From a checkpoint of a small transformer trained on Wikipedia.
Size: 11 layers, MLP 512 tanh GELU, vocabulary 1573.
Architecture: biases, tied embeddings.
Training: a variant of SOAP for these matrices, 4532 steps.
Each number is 128 + 32 x the weight over its row's rms, rounded and kept within 0 to 255. Layers, rows and columns count from 0. The size above them is the row's rms in percent of the matrix's.

# layer 4 attention output (transposed), 192x128, rms 0.174, rows 188-191, columns 0-63
size [ 97  95 100  97]
[[ 67 132  89 159  97 105 136 138 164 159 168  58 142 139 127 182 145  98 123 146 153 157 107  94 119 169 150  84  93  72 127 115 137 135 101 166 158  92 169 141 113  98 191 117 110 141  97 140 180 130  61 111 107 129 141 134 135 138  85 147 151 118 130 118]
 [151 196  77  99  96 103 131 149 139 159  67  92 126 148 162 140 100 100 205 120 177 168 133 122  74  96 107 185 206 122 117 126 120 193  97 161 102 131 186 138 154 162  66 149 170 102 156 151 114 175 119 137 137 173 125 106 131 127 134 134 110 114  70 189]
 [ 92 143 129  99 141 148 129 157 118 119 163 150 121  98 111 165 164 130 165 158 142  87  36 100 134 119 126 123 111 132 157 158 100 142 108  81  60 124 101 115 110 148 125 115 130 123  91 204 120 109 109 105 116 144  82 121 148  33 146 120 189 175  99 176]
 [110 183 118 104  53 115 152 134 111  88  95 137 112  84  73  94 165  85 130 111  56 130 124  93 142 170  95 131 154  92 111 124 135 134 125 163 169 219  91 176 111 110 138 145 102 101  97 107 135 161 161 101 110 150  66 146  73 144 115 189 111 189 130 113]]
# layer 4 attention value, 192x128, rms 0.199, rows 189-191, columns 0-63
size [ 92  97 104]
[[135 130 148 160  96 151 167  95 168 133 127 146 120 102 124 136 137 185  78 177 122 167 111 131 143  74 110  35 121 173 161 170 138 120 159 123 198 136 146 110 118 105 226  77 101 159 145 127  96  99 154 143 107 132 142 142 128 179 151 148 128 117 124 140]
 [133 184 150 113  94 150 145 127 114 104 127 142 109 156 181  80 107 145  99  54 131 129 192  98 160  87 109 143  68 154 117 120 175  91 138 158 126 129 163 119  88 139 192 122  74 110 139 130 123 172 100 156 135 160 148 147 124 192 110 139  84 114 117 102]
 [122 143 174 123 195 119  72 142 137 136 144 129 128 214 113 161 114 152 112 185 161 123 128 164 136  86 114 120 148 202 147 109 133 101 161  73 132  93 176 116 172  99 130  75 136 134 101 174 144 130  90 149 113 143 172 157 129 168 147  80 142 119 152 113]]
# layer 4 MLP up, 512x128, rms 0.228, rows 0-20, columns 0-63
size [ 98  95 103 102 106 102 112 110  94  94 104  91  98 104  98  98  93 102  80 112  99]
[[ 68 112 158  62 119 216 103 127 100 163 145 154 175 147 111  87 146 141  82 108 145 121  99 203 168  92 150  71 128 123  94 207  97 165 119  90  74 101 112  79 132  52 123 119 102 192  73 153 112 121 135 127 140 198 146 137 164 139 150 110 148 130 129 127]
 [178  61 132 132  96 168 126 140  48 146 113 186 178 103 112 124  93  79 164 173 148 163 104 118 110  92 137 120 122  83 180 153 121 136 130 127  91 114  91 155 109 123 148 136 137 150 142 138 165 143 151 157  70  90 120  76  87  68 157 120  77 138 140 106]
 [120 102 118  81 128 131 133 117 103 126 187  64 137  98 180 169 134 118 114 128 143  78 124  78 173  86  98 143 154 185 115 169 112 155 124 136  92 184 126 165  93  47 173 148 191  98 168 149 100 114 111 110  79  88  91  67 155 104 171  88 143  77  98 186]
 [ 71 123 157 125 106  91 130  97 137 134 132  79  91 139  99 125 100 112 114 161 135 200 115 114 173 131  69 145 118 192 124 125 148 175 164 144 151 154 175  81 114  64 126 130 105 172 114  89 135 179 122 196  88 147 148  87  80 164 170 126 136  91 131 120]
 [148  95 187 133  99  64 134 155  64 145 103 113 143  98 136 158  95 157 124 125 119 149  41  85 128 179 145 105 141 125 121 125 110 154 162 156 152 152 192 159  80 134 135 130 176  97 177 107 110  97 159 126 116 159 191 139 160 128 124 147 124  67 146 124]
 [ 67  83 124 143 135 126 126 139 127 164 142 121  70 124 175 154 147 131 120  97 167 141  90 120 191 146 102 125  97 183 182 177  98 119 138 119  88 142  92 122  93 152 125 193  81 108 138 111  90 110 147 116 125 111 137 109  54 106 122 129  93 127 171 142]
 [127 136 143 101 107 194 169 135  96 131 169  98 136 102  83 164 136  86 172 163 135  63 145 155 153 121  78 143 135 179  67 141 146 189  98 126 125 123 138 100 116 115 127 157 133 138 105 131 113 121 103 107 129 125 131 119 190 180  94  98 119 126  80 125]
 [ 72  89 143 173 135 149 140  93 111 216 136 155 125  98 123 193  13 157 129 135 139 122 169  79 127 147 170 144  55 103 166 155  84 163 146 130 111 141 168 123 151 121  94 116 127 147 158 165 180 153 146 165 137  81  84 135 119 140 154 181  97 129 122 123]
 [107  82 172 202 100  77 113 131  99 145 121  96  95 165 117 149 154  72 110  78  47  93 104 120 104 138  92 113 122 136 106 139  86 131  85 176  78 144 150 148  88 133 128 139 156 124 107 149 124 123 172  99 186 169 104  95 109 186 172 115 169 106 148 138]
 [110 114 155 139  76 175 112  76 113 112 160 129 186 126 120 111 189 104 135 168 117  93 102 102 144 156 160  72 104 138  59  85 142 114 161 165  94 157 136  95 157 174 106 113 137 116 122 122  94 119 132 103 154 111 126 190 183 118 127  59 114 167 136 164]
 [112 144 178  75  71 105 183 113 103 156 104 160 100 136 106  92  95 177  72 107 104 128 118  99  70  97 116 123 103 158 131 142 128 166 109 146  75 123 119 128  85 124 161  96 140 148 115 116 149 120 150 153 137 125 117 122  95 190 113  97  82 114  53 107]
 [142 190 160 140  95 191 110 132 101 145 162 174 151 130 150 119 153 140 165 122 116  29 104 139 116 101  76 122 102 192  96  99  95 101 103  98 171 118 145  76  85  96 105 110 125 144  85 121 138 132 160  86  91 100 184 132 135 143 133 133 128 102 133 134]
 [162 123 119  97  85 124 144 124 169 161 130 101 131 162 119 100 123 136  92  88 109 149 115 146 120 105 133 105 125 114 164 111 103 119 110 148  37 121 155 136 145 112 107  75 106 117 167 166 108 128 199 135 161 152 146 179 157  94 123  86 183 133 170 163]
 [110 144 125 111  92  93 145 103  39 120 135 161 194 122 176 118 129  89 109 117  61 120 126 151 103 163  77 117 146 151 129 120 155 119  78  77 124 119 175 134 167 121 165 104 108 116 147 173 146 156 160  93 144 145 112  55  94 109 165  99 103 163 141 140]
 [176 103 105 173 107 142  75 174 114 134 114  79  94 147  98 129  84 126 117 112  64 130  90 115 149 108 129 113 120  99 103 115 107 180 114 161  59  83  92 160 141 119 141 117  81 147 146  87 191 157 106 152  48 117 159 145 114 119 163  95 152 156 131 114]
 [143  93 141 200 151 151 105 156  69 117  97 157  91 133 161 139 127 129 158 153 122 128  66 133 199  90 139 125 143 120 144 163 141 152  95  95 104 100 117 136 142 158 109 139  75 150 136  79 158  53  95 121  94 138 130 148  89  84 120 171 125 184 109 149]
 [123 130 156  45 139 116 131 148 134 151 101 137 139 113 143 104 102 109 126 112 142  94 157  73 153  86 101 186 170 144 117 137  84  93 136 128  99 146 137 117  99 109 176 171 122 201 155  81 147 173 145 117 158 125 108 122  77 131 116 124 141 150 178 109]
 [172 103 190 118 157 151  98 147 143 129  94  19 113 116 106 187 119  98 153 125 129 153 161 114 172 166 128 105  94 129 176 130 135 106  95 152  97 128 120 154 187  91 159 145 143 124 104 102 141 124  80 148 160 150 134 158  85 111  49 127 156 120 102 119]
 [110 107 125  97 128 171 162 164 147 116  79 175 135 133 142  89  65 110 104  76 132  95  95 110 130 124 171 137 104 170 126 117 113 157 131 123 143 184 186 126 129 118 176 146 152 108 129 142  71  91  96  70 125  77  81 198 116  93 150  94 132 170 156 166]
 [107  89 151  86 119 127 130  92 129 167 123 121 130 122 152 137 181 112  68  85 205 106  83 117 106 117 102 130 113 130 162 187 104 155  70 141  91 151  95 122 135 127 170 151 123  92 134  57 120 158  86  75  41 113 106 160  55 105 175 177 167 134 197 168]
 [133 172 106 124  99 119  95  82 107 126 140 128 112 114 166 108 169  92 116 182 128 166 205 148 122  99  94 100 145 166 134 111 170 135 118 171 144 127  77 115 173 128 138 133 120 112 111  95 110 123 145 178 119 119 159 177 124 170  79 160 168  95 140 123]]
# layer 4 MLP down (transposed), 512x128, rms 0.226, rows 0-20, columns 0-63
size [ 97  97 101  92 110 108  96 106  90  96  90  92  97 108  88  90  89  86  87 108  97]
[[ 93 152 166 151 158 156 108  91 123 167 153  94 132  87 120  98 103 104 132  96 105 149  87 110 115 115 197  96 151 132 142 111 114 152 141 151 117 164  88 131 103 146 100 175 118 108 142  89 162 134 107 119 105 111 130  75 121 156 122 143 104 112 112 130]
 [140 144 139 140 131 102  41 151 146 117 166 142 149  86 109 117 136 128 117 118 197 101  87 122 143 110 130 127 118  81  46 188 119  74 129 118 182 125 100 154 159 126  99 127 138 138  96 216  88 103 155 131 110 130 133 137  96 118  90 160 151 188 111 121]
 [149  92 117 123  78 124 140 124 119 112 138 105  91 158 128  71 137  73 154 187 111 195 164 101 115  81 140 156 155 113  75 127  97 151 113 122  88 154  96  41 148 124 124 134 110 191 130 147 107 168  90  89  92 153 124 131 133 191 147 127 140 140 116 150]
 [ 94 108 104 170 137 145 106  93 130  98 150 153 117  99 154 148  95 157 123  90  62  92 155  99  94 110 167  79 122  73  97  91 154 152 159 107 157  89 154  96 114 188  71 151 157 142 126 207 113 103 142 115 118 151 111  91 110  95  88 114 143 157 154 140]
 [ 93  89 181 139 106  42  95 165 128 179 130 130  85 130 130 100 129  98 146 163 171 144 148 152  91 130 179 146 122 108 155 122 130 124 108  87 136  88  87  85  92 127 136 190 100 149 137 129 184 117  80  97 145 103 111 180 145 129 123 133 145 124 138 152]
 [133 152 154 105 146 118  99  98 165 120 190 146 125 129 190 124 106 174 119 134 116 156 109 128 105 126 155 112  80  76  87 176  96 126 108  84 159 129 187 122 113 113 120  98 217 168 154 179 155 150 139 171  85 183  63 166 112  96 147 112 127 155  98 163]
 [129 138 113 122  68 120  99  93 155 105 174 119 123 157 104 172 112 197 102  79  92  54 115 124 126 136 154  91  96 131 162 150 102 143 197 164 110 125 109 185 112  92 102 134  76 133 115 112  93 153 129 132 145 108 139  84  97 131 139  67 144 108 139 128]
 [114 147 184 139 214 166 104 158 128 136 123 120 185 143 112 124 169 101 138 130 175 116 103  96 133 182 123 124 137 154  91  56 140 158 113 133 145 132 103 131 143 110  87 150 158  80  67  78 144 164 156 160 175 131 103 160 111 123 192  90  88 119 114 111]
 [141  76  98  99 141 137 154 108 155  81 128 138 124 136 114 119  72 187 114 151 163  93 127 103 143 103 106 139 130 160 136 142  88 114 118 157 157 113 164 119 149 144 183  50 142 133 154 166  77  63 147  67 141  47 130  92 122  91 154 136  69 123  97 188]
 [151 115 132 108 158 146  98 125 193 153 141 155 158 183 113 108  90  76 106 133 128 131 114 148 123  77 136 130 100  99 116 179 146  97  91 141 169 140 217 146 135 108 135 150  95 106 146 101 153 113 218 158 115 205  72 140  66 126 183 177 128 132 123 153]
 [114 131 141  40 150 132 101 141  78 126 141 149  35 127  99 135  94  68  75  90 150  60 110 193 121 117 137 122 132  92  94 138 127  71 111 129 105 150 164 101 114 112 109 122 116  92 112 159  91 123  75 119  95 144 135 135 115  93 150 169 144 170 127 142]
 [107 100 138 117 160  66 140 171 176 148  70 145 109  78 108  83 151  86 114 131  98 167 149 126 192 135 131  77  85  79  93 134 151 121 126 123  72 127 120 128 110  95 140 128 141 115 118 176 124  90  67 138 145 100 128 128 134 134 184  93 147 120 165  57]
 [126 116 170 160  67  84 216 168 127 127 172 166  88 102 173 123 166 119 184 121 149 167 164 125 101  75 104 150 123 137 162 152 125 106 108 135 115  20 119  49 140  78 141 173 142 112 133 116 121 145 123  84 117 111 149  66 126 108 148 187 135 141 115 185]
 [112 156 131 149  94  72 144 185 126  93 119 161 109 111 171 114 151  76  55  98 100 119 128  65 109 172  64 143 105 109 128 157 109 134 113 187 104 118 144 112 168 165 152 155 155 126 105 131 139  88  87 105  82  78  73 134 131 119 113 174 111 161 132  81]
 [ 94 103 117  93 162 177 141 107 149 155 125 121 102 200 107 155 127 113 170  91 198  74 104  57  50 178 168 116 131 140 181 187  91 151 137 141 167 148 105  89 120 135 153 147 179 144 130 135  62 148 125 121 100 106  38 172 109 127 121 129 152 132 109 151]
 [135 110 146 110 145 141  84 126 121  72 100  57 144  98 180 135 109 112 155  96 189 115 139 103 145 132 159 136 121 149  81 140 155 102 151  76 117 131  77 116 141 177 118 133 134 103  85 157 124 139 134  81 170 135 155 123 131 102 145  78  61 209 121 165]
 [ 73 121 208 149  69 144 138 120 211  98  69 137 153  84 124 115 148  72 149 162 185 126 152 185 135 123 128 135 109 111 103 103 106 119 184 110 141 140 137  92 205 152  97 156 124 100 124 136 144 137 126 130 163 131 157 107 144 143 145 127 185 133 112 155]
 [113 161 184  76 141 172 118  98 158  98 126 144 116 153 110 140 158 145 165 175 108  56  92 166  96 124 123 119 161 160  75 120 158 141 145 142 155 111 141 101 112 120  88  73 137  86 146 114  81 176 133 111 125 134 164 181 122 113 171 106 164 123 151  96]
 [ 93 167  91  78 123  87  90  80 145 137 119  66 171  97 101 118 108 136 118 174 186 137 116 192 134 164 121 109 150 124 107 149 119  96 169 133 103 130  91  71  29 124  64 145 118 157 115 186  91 132 147 133 129 130 103 119 123 162 108  83 157 140 100  84]
 [ 98 141 149 116 177 113  84 129 143 180 122 138 135  84 143 138 172 142 136 129 129  40 154  85  73 111 220 113 116 116 127 149 118 111 159 174  89 121 187 119 151 102 111  98 132 127 102 126 121 143 119 132 160  94 138 170 159 125 149 133 162 107 125 114]
 [101 117 159 155 120 186  62 147  95 122 140 128 120 136 100 118  55 178 163 132  64 149 121 169 160 171 143 108 143 121 155 168  86 145 162 148 164 162  97  67  84 148 160 140 115 118  79 154 111 145 107 106 162 147  78  86 147 137 111 151  87 149 110 135]]